{
  "hidden_size": 192,
  "num_attention_heads": 2,
  "num_key_value_heads": 2,
  "intermediate_size": 384,
  "rope_fraction": 1.0,
  "init_std_qkv": 0.0225,
  "init_std_up": 0.0225,
  "max_grad_norm": 1.0,
  "train_tokens": 390100000,
  "dataset": "wikipedia_en"
}
Each number is 500 + 40 x the weight over its row's rms, rounded and kept within 0 to 999. Layers, rows and columns count from 0. Numbers have three digits each. The size before them is the row's rms in percent of the matrix's.

# layer 5 attention output (transposed), 192x192, rms 0.292, rows 61-105, columns 0-47
099:507595454485519486520479530499517558566535431551587529512490527517458544463562507504532440432480496421546472508509518509461481465562511434503505
106:505473504502555476469548466505525515455569519511479557513515452564462498493481505492453548516495554462486454480513460505473466548440549536476455
100:520513483448518465466470493470543488481584529520570482551583510464519585396522525498546435550458482521503582511473567465519516511550508488491580
102:526459417523506432482501448583505539530507523547558514527499589471503494483477511489526473585476442529575442488482509444527543541510430534517512
102:479438450546519521495483519594549479442558513521560479453474482486456437511502479431473400571531482559538537539569516390494509479501516474457478
095:514473489483477471509503496535427564491512490480507531535540500544462525520522496502576500576513448461482496499479443528564509468591553575477545
094:387495572526458475508465519532451514487514457483474430459558514512504461470452586510557545483408490442500497507548467448521490521584452490469497
098:467433420524509520456534431531494468461487441482441453502524472496560475459446480585484543523500497452518486495456537511500491489536481541533502
098:471439521525494504510496493521495478503535458542516391487507461515463499565533477468478530493484572443482525487517589438542496477503504520502468
092:537454507488475530486484524516467477446483408534496470475543476555565472517563511478553522480502510516441523508499463530471560529499536485491527
103:486494477495547503463477518469497405482491489410537476543544438534485598454538513535520458489491480498518459491502495515525449482450514562498570
094:492373559534536513501522475477453446485476498472501518478492544514467497581535569487490564529460532465533441513561518497530523569516479556544520
103:503473518464526506557504483520496551529524483554462480544464556504573575602519489447500478467496494575493490466518469540529461518500489504575431
101:493456525554543501585495479518549454508512446536472498485469453466514483428389430498466484445530512475499554440515478478508495613488551390505493
109:529532541558516472476403535523461489428445504455510520510486495540500513481540520473541428518510537537493482478525516540498439530464472504532517
103:516487423514442561497526446459503478504569514473465504495521477557540506534549462469574558610526504485548426495494482495517549530547488514481447
092:529439493406509449562486527544509461494522493432492514533469508500567492515496500535505468450512475494506473484506499558529439519519429473565478
098:466492523429434472549523570440501489542538493473502435448515566515510513548457442518399464482528497462465545482514497516521502464493457453459524
108:490501509491529494480500482525502473505506529426473547567474527435468469479536520445473538470528548477610431490488515483503430515572458517529499
090:492538497521541561497414438464594588458458456510526553503480423482511507514469565465486525407452522460568489518435489490534486541478515545563497
105:415509492474450472432462531447509468504462449569519446509487549466540488515467516509550536525413495535470533473475533545530478501542524523497477
097:503415447452470510519474467561430454471537508508451506482491514504523557509515551564459461517448475506470513464462485540533393518461537536501471
097:459406521470539565489559514549457510495589435512505522536480462495457501465493453465462476520546442495540518462546454446437500470560425509485482
098:543448480489512475501522433499475454445458519505475564499473477517433506486490424590543480535534468504461495457534463489512438466446512505453466
097:501554428496454477453510514523494512521563497478504501491559547459519504485439558606479464510452425475591513543478475443576505484532538523472405
107:571496477544478427447480492602445487463497524462475486509479506523511593599481556534528483519451514479600461535453487463635538512545483505568519
098:474539531535517506406519518488484548433535478519498442527546553502525501494514521518521532419466473554565627544464445471482499538551518466529512
103:466468445510540553487528543520473565454460477495478457485485433581553501440538523480430560470501474531510515505552416525452416514504517512476381
099:534422489494557458548552494509484524445508470496550487479498453460449500486472535591494512448502517498465515441407452487557488598554549500546435
101:514419551494511525492501497489477462521422553569496508449440445496540483531499470565544491528418509500526480490512536551567503561517514529511484
102:501479474496476448594492548485501542572496482442453524496470519462514474538489511512409466552548462429539467537512487521524529440516454522487421
096:418507510499453492501479558496515515533522477484468522494468448473479496470525468514535548541542462486559509577516458499431487484580509508517498
100:515552493551557498542491543497535551555464498487484509466485520515452452545480435535522526502476537549514512504467554544480440475499484519554431
096:531552463489455494530436449487553511508413480479541470520536480516418490450560451486582469471479463489475554483452498485464421510559455557522471
087:498490459523507577459453446489475506430459464513497456481502448497481557532503556588542479490410493495463515581551489529529558554493541476520491
099:476596577572479408477523457468546462414432532531450470510554461506467436517455491416453453474444471459567559564482533468516465470532477509522533
101:442457479449481540490472484506557557484550497494400499522528484484435445499564539446474449508449519492534497468514470506537442592542455461435458
107:529454456527474508585496461528508493542523544485513497452552518570514466511531528444474519439482459503538486509514507513451507495466494554479496
110:501490512449449439524518516575491503485418497519524491510567537451524471537529458426529434579513472507473508464524537534512512503570519519553441
089:457568510491461530568452476496556443423490487488480508476516523525496514563515501503531467445513440503514538530521549490467494427525485511559545
091:471459492477487507589512479551524483537496480481433537476499455475484516543468591456475508459525484373539434512466481485504589479534495511449491
091:523516460481463514504543533528453532600513464500508588474499530514517474401486476535489538550475466543481531524512596579515542482526432516508513
108:549562486582464475563539505460462553421451457520525529530532407446481465479514461462502537517477537429618519479463454503533505434530445507495547
091:504506561517503506543534509490476502542444499498462507423490488544491462533544470569488503502558455462475494538461504475573432479532532475536508
104:525519479489593533553518505554541501468495524513487475538503499550458536501483437492474549510505487539499460479490572587486521446547472450445498
# layer 5 attention value, 192x192, rms 0.108, rows 62-106, columns 0-47
107:443441527500419448463513458525528445449529434495561488489435439483537430500521535554518511499460476580537546480447485491537588564518467461537539
099:517475430502558567564473482463503508558501507467529522506535454399517514631444462501521507525486517461537516542421552483462453535475542452519473
100:560498467497502523495465518477461508470435440473460510484502452564573529445558455512519519470506528518460504562488504551495504507423554482610530
103:558462526502563537537518433507548472476442477511474445553507411493457478472485496596472565491481536528468548573459482524468470484505509477467491
101:510476497492511515555489514435521527469543519431551474486520536488515517497546541535490532556385535497557501492483524512520496484579482404472453
101:542597543527587534518487442454523436515442453531507491526477519501525471468538510521525461538506501487531538536503480532487497522497524544472483
104:545524499426476522491546542417481546511515485451531504481514484592588495457551467484484520509524458528441475460538459540489471483606539494461508
102:506538616558570542484518471509519420479523503521439583477480473547490577379520508409508509452454501543534469509493451490487463430413492551509484
093:533465470427424504442468539482530593497508551519411505491517494400514497519476525490491466470463469465539525496566504483529516508505497469522441
108:481541517483466459516465477455493518595567468505496501443521513525566546521446492513517508500562406505446466501569533485472447455454503522495519
096:460472497464491470402564532527489509514505510469468455526477511507505480496517494485495515529493530427467500466538548465420524415496461521492510
105:513477448526523554431488428459558453450507527507476509496549503462498497471439498469484493520422472518441547425529468478413536438568409451480507
102:452519498524568525490513533508524532460484488452440566594439470488454439544533499541472536510543498508531531495499515481499520537566443523465447
110:588495443521496440475495503524461514477495481591429477482435523520576552525451448528539531488477456458487477483573538448527440505419526508439478
101:487441459508476461442550530487426464431479516510522520453455473515460497456506558489523546518418515569486490561488509569433499553614558561515539
095:520511472483538453511482527470501547553461487481475500422489482561500559458437469512486534453496536453442515416448513507454510498489460466513558
101:573535535573501495558445481495509516461551462491491525524566503483457447533498523564555411531508472438528524556469484506487511570442430480516555
110:562472465455457470490578520511477543598520474496505461475462462559534528391529537502499425544507489493504501496458474491498455491539468482495449
095:502509448473515459425535470545562529452519454489448474448472538508544469450524496444520476510497464499525482516488400449516495524452527529454531
106:600528499526518448524523484465476495596568523482509513526555556482474504439481465444520472459463575511528523576644502565423516492423523539557499
099:515526506528501493524504561466540502542515520418514536527505533509492439472563412465437470464514416538478509479517482531414509488473434513476501
100:491441527415492525546433457458488505491470506456457530482539455467467507527495566545513521532500463518490461462445471460543549532496560473488482
101:469447509533492527454515556510428490514479471540504513500476493464486541365475520486463475570522436486576466522464482549573494579506523497486524
094:495533517570562515471498538485511460499496506515473507589477471476487483430497480514526508426571521470502504539549487487406523437520544451502563
108:498607459443508496499483522490524419550535456482517451456498536491524524451473438439502487466512531428414483487474522548510496526448447473461402
099:486467523493478445483527512482466501442502405545504520507551537547474454500425550469560480459495497492511521504480512549456478433439536478474521
105:449489543486516465439537464503462504543508527555449455497509481584502474551476483528517503503467447480422477476521444472493451482528490459491531
102:533460475550415509537468542501443428444517494489516555509480534510458465563474542474483519473503536475539492525502465481410452549522541499468529
101:488550506530470505430422462481510390533558487472596551497529476449506520474464515430486434471517490445502549499500561516494494473578453493465533
108:438547435505507479536569486482457492501494518508473498508536451459458464468503519510421504463526531472508510520496528424446510512507540502558518
096:493477448501494548464534584557464512410480534502534552494477470463435406557519584507546519464481492498498560534588562502485499525503504467520516
098:543514469467456589452481473459508420502512553476505467499501541484510495493427528438500495429513458516585419457504542489416547489529515513421492
096:584438509563465527509568494553509551412518591565493495430442462563521422493512500472486527491468503529478501500497538608521463600523512482477484
093:516521544546455514524487464495519505554524461477513502458541575417489419501489488492572505525519559551469479469382504535498452535450517548491547
097:471551492484480465528495496491425513534547472553466479522472492501473554478590496551537511540454433504520453541527458499456512596554475414531497
096:519484411523493469520470495461512495524525497468432457527477560433508523500502471522508540488483546514467528505498551559480552441448472512492455
104:494495553522457466488426475442427534492486460554449529563487496483493509498467480519430454534461457542486550471497453554549521457483481417458495
108:490556550559534403475432552439523523554522449483490500552484500533521484478535507479552564455518481537476538510518508506451447489491429484457546
091:605538487603484493461526559485492502584520481453553414584513539486492524467447511527428482477533515511481561508482508515497454523509537501489529
092:489507545429468518471469449512505467537524467543512514481409473505530533517570494488516457526453443573516535533467470595501509424530446514508545
096:555506492567535579533559485567541473505447499598531456526501480539494483594488563481512473488511542510561472457504485370552528499530514492518525
103:480571492458591539484513487488538461537537536517495534515505502521503535566492492513486460491516474418528477510543497551497502589476557481576520
090:559497511443466506439469459556444497448577470486522498537452536549482500451464525492524478489468516564585524486508501509516530481480454481456495
104:491530505553536538551545475487549500515574459491569506529544467435506509581521537520464432529509460523492537501546476447517497480473513501524507
096:469495487545512501428513456487474527535443477470523526561453498509526448403565488478480545486522519496491571507426431490464440481450568466517552
# layer 5 attention query, 192x192, rms 0.13, rows 96-191, columns 0-47
092:553479460543492507550498490530484592501546461543502575502444525556529509473501481488502491519477442483493530507457527498519533519458448514555598
092:481497503535593499526492506476464527519447511513455526460576391493449591495547537473457506485562525517505476542571525416455490522459463558461405
087:539546519532444518475482516483463538532547439426494580527524569477522428463501538511525518573426458460586433483517423493570492495515458520513564
086:491536533469505555513548515514496513503456526485555512473517444489499519536518556526431480440426476481541519495496441536499526518569523501423526
087:513484546547516529498425596492416515486535521462455556453554496506471475465449547432483564547485473415606530496521534365505488544472456541527571
087:513533484458537444515539484443520540453511582533545490477488508445426499478511474541535491549552440538511509515458502491467410473501465428579486
076:505494549503537533554545524488494472495516423506494517516448532507522503478497525486496452533512423486467533531459520473488478509472441550513540
089:464497439498493490501463606493532458488503506515569496484522474530543482460471492535560526525493554473442585409516468437560497530472592565469401
096:480460517519480521534517456521492558513510469475548462555531495506473530509454574503484563549524440522545481498494505460517510486504479531520548
085:616480499521487448484477522415449490459540461516451502489551553482530544526497547529565542493456469474558428498541507434501438544571473483495491
094:469508466465427467506492492498530450465460512483520458499497439441521491491479449535504466501479469552575539510521531438495435488514537534446531
081:510438514499460467516509495460495575554482341468509524521528485439538439418525483505483481512521461432536476506492562483464468485562501629501543
091:515505488526500463514513426520524499463472446460468515520496559491534467556495465520537560496508489495495559604509506567533504444502553552515486
094:528550501444501507532453542501465571385475485581510445472470536496542566548524460490491533462445535532484488514453494481431468568556522510529503
098:515494556483487503464483527559529593513472462500445523539545534558531557452530570544534489455519504512509500486490534478530480525566565455454498
076:545420495479524538484464504498465468511506449450489548474515496542464411450510452507395567454542496403447530503469571542442554506559413518490482
093:487496470470517468507475566532529493513514509467540422506521453492509606540435527476539449498532556537519503535545497425511568499484552514471549
089:526441526500527477516518508446536500418480471460505473453520553537462462559481454539457517563485535494603479507473428512534471537478467452584453
100:459470514488444510477505471542458535469520482542513442530416534514515516522485551486437457476477513522566479563518518471505540447518503590460541
098:490514472497506474502535473465522514485507514470526497502432500477541550448504509537528528542563509501424543443421477531569529514546524527477466
101:528529434486473558519574520548534484496492510503519465501482487451495500510496440481478572540489433496431468589445526504509486519510496454424482
099:555487560539498577488568435539497435507419539510469505490542554507556567579418463510522482494459454427504486473563493440522542517469475525560517
101:487462532478576519522499553522458553474529463529548495483442516451523437551441518555490510530455490516446448513584508500475576568502485502439503
096:481508506477464493506553595449510511500528497486472555481538497502477489435488429491501567479555505514405497477512465532512487429487549528481486
104:448420447505463397591477537474516466474496546546427483545478483500436552570508490473494453555472519470541494536530562477522443554484507530442471
101:500485507494499501519498464487455498418519472507508582509523522534450441425481480529415535530509516500549520526463482484514521512434500457552597
105:530484548518469518477498446431478433516598487414456489499538561505477451496507514508465498518458541496472481441530562469567550531593530442488551
113:431527526487534458549519495452504461526508472471584455455478518519550521556504536466508485452430427513500510539500527459533520525520460467442509
101:489574467499470456449447462484523597464477508599486535554498503517455558492559505440562474518553497489496440450482497487479504497481528481527537
101:555567468473472506484472545484447437428506502499533523434483505530480460515478569459486475499528494505501548470583456478463550482530450537481547
098:481511484480489461488531414488505486491476457504532417451493553595460464524506520465541510541449515484484488573506520466563515509568507495521475
099:501544434494490530522546579543533499484508453562408538562454496448502451431504491452499590511497446519544563594484472510523501544492539471485467
101:492545553494460492562550532497581515463502461480541525455523501507442487485489447455535527549509503525536502508464586461524465532558569502500539
097:528476464477501548500578504473494460557538436480443566466475464479500480562514502386415491525526497488460551440510468507526497528502526504479508
099:594460549454417517488471563474418523512494526518517511484488532593516540469494498544552544552493464505548488520475427551535486482517443579454468
102:535538552498491523543479522557487545467486541543503437471506518482464543514445513474474482505452510464502453501454467486482526518461467528505530
102:503528471509403443474510528527500544475446524525450487494501528481441514472553511446582482508483529456521525546524488448511498533530501429485437
107:561451496514499500563492459516503554412429569504514485531499512489595429583443529427495537511476594593533433458439435498440469491531368477449540
104:553519473550522500531484436464463445521499454543541552553493463517507492486481432504470498477561464534509494489465551486505513512524470481470502
094:478517512467506481529544445508507468552557565510438584477561540501495511471494573468519508569487497510537449469486510471537471509422526506497544
097:554442510505526442488530484465512404534475456500539557474501461569499517480503544425521489515590499441605481479512439537506513500497441504502484
118:526567499518543532519497507479572502540499456482360524570546449509483461554508487504462446488467460573499477430533559517550532517543459521514494
101:499508509477413511479560564538429452498518433445408548547538533455475460490559449582519498460483458489545523508534547446524460488472497446532523
104:501481498556523512495445421503491543508473506525541527498534570502464492524567463480441505543463507502466524486522447505454508512490470535493522
097:503517520542476456455516536540564535520538512528473486453471469468527477489477453464523547524554497406623613489487474480503556518502400480615543
106:532552514515479481437515453512530560497480486546540554498537501489553500561549494508485413421466522573526391442484540514459425516533428501478481
105:494524488484394511573490451492530419537530475385462498472548477480566485426515449492553492564505472425448520525472471562526488487511521537551509
111:543548552473475525479491526530411407570462428498491504515510490483503526521500487499520518485517488502532529444525549505545535494503501454526558
080:448514452513512449524555518497488501536441480515472461515507521496490500537555489460476440461400524496537527446494478511546502514551530465410441
083:519529423511499426476533512514586452458546472501456546536562480450537492473536490488418509464519500454449559514473560541524518482451437434499553
087:487476596456496506454570518497467460520535486465542462383425541511522507490463482489462534513544471499467482515509482449529505444493587490538533
074:503479371511437518499521482513533499461519457459504514474513443566537506441507471515440585412488565466493544505575575512570526516492485456544544
073:575451562557446512530421480518482496495567516467513517508426564454502479498448539445433475548505450448533463504441477474511511505443472547522554
085:484514527488569516484531509505496527503436543491487535509558390524438458505545535456478512555489502466514527522482491531519569422448500591445481
087:509468532412596565474527510469592533486481526471559561410483476521568450496531482485502521448496537533554511535557549488507481478510561497536440
088:535466412503550458493469524557539541510513502520512459448533495529509562459571518455487565448479540491449527523513499512518533482489619440515465
093:503438485434527475458491546490432532490562405453449481470467469502502470484454569553516444520533479482508455479539486552471480467506513517449417
087:494484547477442522493532548439507520490449536442529482530410479430474568389454522490447476627503488501469514499483563514455407548537515518473567
099:400524568564465514538502515463493507474484525511551503481506523453524477466458502474547508532524486472540463494496447531500505523540520472512527
109:495552500485508482451494533477489510506525478542507551492553468497464434494504410490518540460484469549492495529450496508496586474426464510471512
095:494544528577415451583496548539553468504459497478466503537457428577428533422476520500489502508491463552511452440506505546517551523509475530507495
096:487488472478467549476473405477448528453468517504494549495541492511489533511529473471510524522538470400592480532515524538468432565462455534523415
089:521514502433477504531463494496571526450498510526484490500592530472414440476417541505531484547546522571443540492564558480506525462461564470540474
093:472516518472481568557501481547515489483474504481525542539477503514495509494554446526556500461492510480513493504509507468481447596537471556427512
098:529509502522532489623508531520480451517544529574575477482540400552531523545574448450556544532494451562445482457472494474553475461456531517477453
087:565507416554513480543487518456492531501514497523523465477566458507399483544550495567435491535496446504482473510471539509435541498497477526499495
107:541512478422480537508493485503481474511484385523575545458456534510540567542517458533465531469461515464507457579507468466450521565494484490439531
101:473514487462533540435437503497462495595551487522561410498463420482454491478462474518480555503506466512508539471502406530420506442518482451437526
097:524468552409500380445523491403485441501512530476520576508482495472452466500472489451517493425466528499506513502495507507460522525455425454603505
100:511551544534509519496500499516524523492494476533551518530478496505519535474468430463507455527518483587566572486500497499490443479510530527516503
092:476530453491478483455509514517483533410528497476498452532475556554490479553593465423423494552477589533460527473442511526526502559473475476471452
086:522483463481462499490531515493462550500513541512447491465507471500508553494443464513531494481494454464485533446542520516550531559536511497552563
103:444557562421526499434494510499512479451435473477523479499508562546417529475508505488531530502517492559540509468536529582403535519456502513520607
097:510442481517445557520575538510568521603506442457550523540527559512493506516463455579553426403471484545424510527542492473524494480459513507504517
092:473534516528590456496480507558547534511482485425530508564519601555555481503428553493547526539481489434538439541500516476462507459500462563514524
095:491459440480591470458523428518444496554435410397531503507530463436416450460391513543480540465531446487485508474491461552532475495483509501532460
103:473544500525462485484540471533468570593456531510518519522489506533502456445488501436531521531481471532451499518478498527485478548521479595569510
102:465496530542537513536430502525511543488457517581554460489542399493561564514439411489570482478440515540472558537582528571464566493525468560506476
096:497468485531476549568536538570501601505486485469482479510531520463512413568450527450457447585511567530594588447485474503496563463560498490536474
099:556435453469513535466460484526505545581471461478508496450461504528465536417518472554478552524515471526581546502566484445422467509474476454534556
103:508499444457502458466560513473519517462578503494413464522505548498557495520469595542495526557528517556546509499444412529509445462531481497508487
187:515451544457510528515499520474437482544510506498498451518536435487520476504509497492545478502451526418481579494588503445486582530476477517506432
104:491510508460519443524507539528483587554512552524462493433487560522465486543474498609438448551498385467514521505522476515580522596512526519507482
099:427443566451539542475496508457535467522438470543502453416504458482505543502488588574545497507528509505491503458531509459504540503496444557483590
127:483506494538490502478543531504452431545495482467534471510614487489554533476527414501502529526517502475477524490519514472534496451480551470533483
098:466452462419531443505481474518494569533508548515463483451527505514475527443569530525497428440490501570465518507566537488587494480491570475466487
105:514477594557574489542463524462471525565479582386459478499500524493487477483530520438532448503523468511514583511473418526537499500575549524472521
098:521454507513506536492516472499556488521519470488474534547494465606485499550469468508468535474484524527477580464500567464504459523623482486461506
128:443546501479504427456549469497448513543502531475500540530503422477492535513513450450561518384527470484508590494549569512549560525517525525554447
108:481499519484427455514497459538547511437413496491457452488518507479439479499460505454428477456425454573540492532472551451559560561506553549492462
098:527532457507567461446524439525536529483472442540483494485518468522517456540467455485536536472431521560519469537550503538600467518501496526546506
101:486490512502436496415500557550418524523488455530483418581509496463505559507506530546522515558494483545534479466462542531497482477458501464519558
101:442506495487493486512543490479448526465473540478464473467501470453518512477542560500522522447544486397508532407535482529454412444595530469522519
113:443518482493494473531514550477545518463584482410501490556444467622542559525529464467470559500469483514572508476453523471530501474471472454490552
097:474488503421479551524498532501491541532439461447508487482490551499526479520482452428415535508474523457530518486509570489492556462550478459520527
102:517533506500537482539489447505533486491501500487532490461570529467523505478547512453473518581500528504482516529546494434475482422543518522477543
# layer 5 attention key, 192x192, rms 0.125, rows 96-191, columns 0-47
089:551478566534502529525498496518472458476563469432495549551485552578498438415418522470493563529499532433512517511524465451528494524488490502456529
098:470521523448491478492456540508541520492511504539593454455415499493496502488522461506508493535467438470463457521502447539425510507483494488555521
097:560500504507524528548487557500446415526484441438473494525574484445580473442477487511452456491495504485482565542565416539544529575581473465510565
092:509441479491514502520496543540487470520559552523536433495475543455518499476542533485498449527527432546491481483484437528511486461454499464475456
094:478459507511494422464502457471429574536457470540499499503515546447546526506499529499433508490466506527520453453546518537447476566483555558497444
100:491553492554455533500502536427543427543553437493403481489558495366487598495529493495519534484524534441542480500484508544538514582533549447508551
091:508468520472483502545475569487419443567542540423509480537452472459651467391490500464554500533565540549458461556491487444558533508460446497536523
094:559508552440478471527543427511530526479500495527510608471480496457514487506471471481547506531452547491575494447470488502494559489521489549535490
098:514543528552472438472530508482546488481574527539478478445531466432480526430516443437466507440464499480476524529450527502523499533481530484444544
088:480466393552443555549516533517399408506510524529489554513580458481522462493555536427458475461547489555413475505544512530434550617500484506475535
098:517517545519570551579437536513510509510475488556480462463477447596514573549512482526502534535535520456539548494475469505415471450511505431451490
088:480474537574465540559497575472464424441558509441462532561545502529500569421489510489426577498456489418452441512457503509562470504485450394490518
095:477453476503504524457513467509549532433630549494451498497473510555570464538507464507448513486493532511534492442527510516536487542519538438524554
095:502530487503537469467507418539469454545486502468569508455506521457513542445494536532472481409527378543480540429546445502521479542518507479541524
099:516478452547524435584502431504518489527479511426518505501461541477489471431457498574545520507558440485512516534558485538530511450508468449508470
094:521478488485529521554467555472458450542523497443505548540541501559524505416526502507482513512496467495467443505550482454557508500464498547498527
099:484477476554470543496450571504463544504532475503550518474541492571487483406485489478514489472537462481544504455471490490431484512451496540527456
098:484561477415520555480536496557538548503530546592540495473474449557443496577503530508580482478543506513482434522514475492505541471547488500498463
101:537544475562465482483448479381482550471500464434448518468526535469543517517556445449452447540526471531436433534512481469487480479517464562462476
093:446531526489454499477514534443506487500472489534529451534491523481429470510478463479610521455489535585521452554479515550502490465469478440525568
098:455501403481460561470496530445493514526542448520474457441502456543542436510578498490435521500493425552530536542441478485568450508452545519585445
100:513538450436545550480494536488471477469553564565549472512495496449536472475492519545512432535491487535459455491488427486521475522509556545478476
093:517531488471484451466522476475452565557539488492508491512533459499599552527448499538467506553437508488424436507538505439477527499478517571481487
096:511428522495463524532505501528531472493493467452482570539509498478483505493426525454505580460527489474507532481476526458453542516584457519531518
104:493491432519535541487489412511513529502479536511504502481522454470514375593510470561576505502516520522540441500457554513432504576517494476542470
110:447506514402557478502527490436533482487485511486474511455417435455493600535507465460457427513511503594499495516546487477507521460491478571528494
112:483364505468447445529531544499555460518503475495483544493480553483504464436456515401467572505556509502504469511533466414513571477523488556455544
106:502518476549508538465545524485473505482539514530483452585531451481475469482499476485452470482469394477506384550472441479444490509479495597502563
098:501512558571569489472424490534530516393557467475475538525490477553541486502462570473489469469515579534463536473496417477500502541564500542464431
102:593402466404549537574491546510395466491546480410586540454489501538502526483526502500494521545505482545578493521540428545483446505491470506514465
101:446480524543462530514508566519491516553505510574414473448470482475541486518529544456495545512575482541518565513413435541474482515393510437514498
099:523500488491528458568466514529504444480484573498462419488449520505564520508472517534515554525519463480455493479414516564469485489462435549540462
103:483470589473443502465502536470435563549524427463460469526529524449438487449497530501571540496545486466503526433491517537534519487506535473522473
101:490503524443447496508475504450474485486573403478479465493509450486488479504560487508558522474459425532449502511483437481404550455515511436599523
099:562492540526531484505467488488569414424526489530502540472536525469484507509613493508436492479520493573489474534571486539474451441516488447524465
108:548455416478436471532544480536442528514401470434540485478499493459564515525500533579525485475498548487532511470471513530543476448519523485544522
102:550566472523594538550530499474444489551480495516434435480517540469486522469524499428516501541535533443546478543469494518496507494518543461437533
105:499392516476498503455491566463471473523476501407528508483501481463466427537434459540471565584519583564406459498413509450507474579442437491532452
101:410518515501514523538578527509492535501502486511528479514489555439420449506537496581478456470447492516465433523458530452448562477485455506510528
098:491572479448462463508508493523532453527499495501521470479467618441446549459508446562488403475512500517497482500495529499449489513597500470487463
103:531397471503553493551501523482474558537539484487483587530485442517510443543534537497552448515583509522422482446446565554591508467438515534575506
106:404533436535545498492407525519465527448542481487452432400432495533516497530582458481500467515527581500534474532467584557479523471513480527526543
100:497518516472490511556510483517557523531522521515523465455548500490495541555416472550496499446434429503496491573543538459486582481511501477527517
105:578517454483484473566472501520529532567497477540416472490543472509560485489534541507468512513427481475472551500503471517548462466481490509479551
106:530499392472560466475517505498482500434472495509522532506530523548518485451507509492522548515489503548508518491479496500555386514483521504525550
100:503534498516537492446494505552459517491527488484489486519529523409528430531506510491437439510469465439460510508438498478447494522511498492494427
105:503435525528481568490409487440495503543558560540501540490451521443469503471469499460472450537501474476536495495532494552483502525532504524511555
109:509393476503538567569480530557558503474553448444490530518530466425521485563431567536464456471536484466483424497489580478498478540468510453534490
102:556480463501575538548450487456467517463536488534530549428446516532512477501489513521451478480560488429476571526468517415527511451459491498462554
096:508503520597530500553572495470472477567472406562484528517527488485547559481484544518508467504536544480569467442504533435527470529471492457480546
094:555513505478481459509447392471484465495506527502437551489528519477548513416483510486498489467458512643538467547498496510567533584534456503476459
087:454495551527473558508522550488526482531495464526479521540476502510565493472524464462488554606518536397507534496528429489522521502484536406482502
088:521524501537498585529528579565388485522501474450485523498608572489628429430524513452504491475457514504529564542469498502557419504490461545520542
094:536566533493575533519457517533559480461478483491492468430469471579443546561502552502513463514441488498525462523482519513633484449445533489537489
093:528520510579503510564479456492373531455451489476499471469478559440510484470467534552513520429509495517520462530575524523450465512430515530505446
094:553516534536460571557578566511555484550499513490493495453474433490463503446498446427490511467514537504551544547434493481472516489503468486504547
095:475494530556489573557514514546507480485461465480525519463505474532499501520506435421496480555551496480440465555511454533520546537445484408531536
097:529508528528542431477533500463462455487466464587490532490449496502556424515538532506504427467445617400465501491511438447509442546487526519553568
112:496449480552556500556575516532477439527485424477550544539489609501498545415407489477487501491511537442524493463468542432519486581505535558488593
135:493568461506534571520550457533502468506491519501458422483506489522489550519561478505485513484556414506543466545539474491457495433414558456471397
096:476494502493425455424416450541579545510458536527499450572582491495454470547589492495548498474492530469478534497479558539412558457536546457546446
100:465499582514516486518514511498491499563461522498522446481471540495507431481593540560482521462488456538442554504450416479455557494510510544532565
096:466505547503498557545470544497398539499546468547448561492460460493486551440474546422536504484524549517538482494477546532487489495518492477551538
100:510553539491531494519448431465477492432473495524464516484542494459443472508602475541493512491435517487509424562533525537460438468471521500486502
099:536500563515467521512482437445469463464387501459573533501525511502517541590540529522549469517367523463533465494463495515539461516474486459570481
098:463581475456471415515472521523511528512523498447523447485532569529526534552520489483533480481548513457547492526478526540460545491527496467542455
099:502522458477479435555591540497517565475523558488568558518514475507545490445510480492501526508489530429449505478541445494555533548512554519574581
096:504529531497486520532518514504500488472507479452481509529500512456533522528526498510487496571469498530432503462501490532409560613505548468527504
091:546474506558557535515503480555507434539443534506486492512516431495521462470472505511515476519496445541482479479468458521550545407513461477470500
101:516508580580495444509534497422553503485486484514445492479534476542523462410436553374446465490490468431454512487510468454500500488476560526437484
094:516508490517550503492496492562427539560447477531449489479531504538570614494493556444542481567475470454544510457438536429450516490523472507424454
106:474506511484611481480492481439519453511479478476508538521512490573430459513495517497560507517460455487526522426475583513466510542501513515524545
109:439576476540426460432511492470526565527450578504496470539515461543538464492507476482499526524490427537468482495510499526443515526505521522513494
093:501509472515514440457421521514512536504461500583527456432503509523445506571497487521562526519495436538513557484527517476411496481517525462488469
100:496508493505489417400496504528541517520466560541596438510486507479482479449494495537525471428514519510469538482474486548461545533531475473526462
096:484526487479457573518496539582552537442537537513487520489466498516462414523475468494543465517498533533484470553493506532579478511466556562488569
099:483521493485514472476533506533529527474536542507555458551464449478456454504544524481496536545485503466522476467437536489555492482559428404460486
099:445449599446532511565441439467495478422494424425475488501494544477462475484478518515518507445502493433503512436519460505507539490469455466387462
105:400512472473510475471472503570517521448541546607482448496529503486444457523540480485472484516514473523503534473421435500564469444472418457487503
107:509540522422534431510507477477533560525465470484598507433533480505457496509562400484469446448500510557514484481481506534430430565537517409457468
103:570486478568455505543483498457551450466524492491559517436535447504498518454512583400480558479516520515480525502441562490433577464514527538451619
098:514469488573486458455484503528552536568479568518532505493547552454461469453555480538465418512465503519514450528486512540445566534407505516466437
103:503509427572506461462523469416490451504571468532499545498554407470463580561565429464466492500537549449527528454479464492547453470450548539551488
103:556443555478495486520454520552508517525527446542443523548515485479414457510476496412476489501469506460478479601531553597486543474540519518461461
117:574474445398448488509566481473494558520527558511522493487507488551571520588475495546529499487531502509507532549604450478496445496475526481463456
101:495493467481537493542436559542522561485537493523505564507476531521449533533491543565507481463568535484543470541525534472467602549504482489481507
110:494512482500453548463426518551473460454551463496477447506558542484512474491497567420456555500520474493562469494517504451450468469480547492468504
104:478455510506482516446517433489424516567485526449566500503502492478529474542522479572520458498556471422522494500470441524521495558519460472475514
099:503458508497518459437552499457538559434457512496460431535426490551516472521472544509449532514508493522511505470474474477417588516442538572501518
099:533431516468483401533513479504509498461452484534481493530413523563464523527478475469487432546536513507526577510492499432451557538430455526487468
102:455544519481493482439518478468404513468471579514466464480481493518488502543460415508490509528469495529460450502504499414463502455490507498495416
096:440480464525523454561469521462467523427510459483519469432564502377516472606438507476500546465447451423495566567503579506432525533536429539581478
099:515485507508495488453499462524467434416513549480451557494498538577498564492533526530572553478515529577486489564538569607477520477509554555502417
116:541422515541489404472476546489526454512539435521488499539496426523488432440468533536540544476529539505471452454506460491468565521470537492540528
096:475523541480501489479462490500491514532537476428551493485532500506537548597485459479445509495563479452564518585479474434533508529494533492509475
104:606525535511528527586616433502506519473507465518516458520477537506542562475445603498428440465542570539473501549472518510460518543534521482472499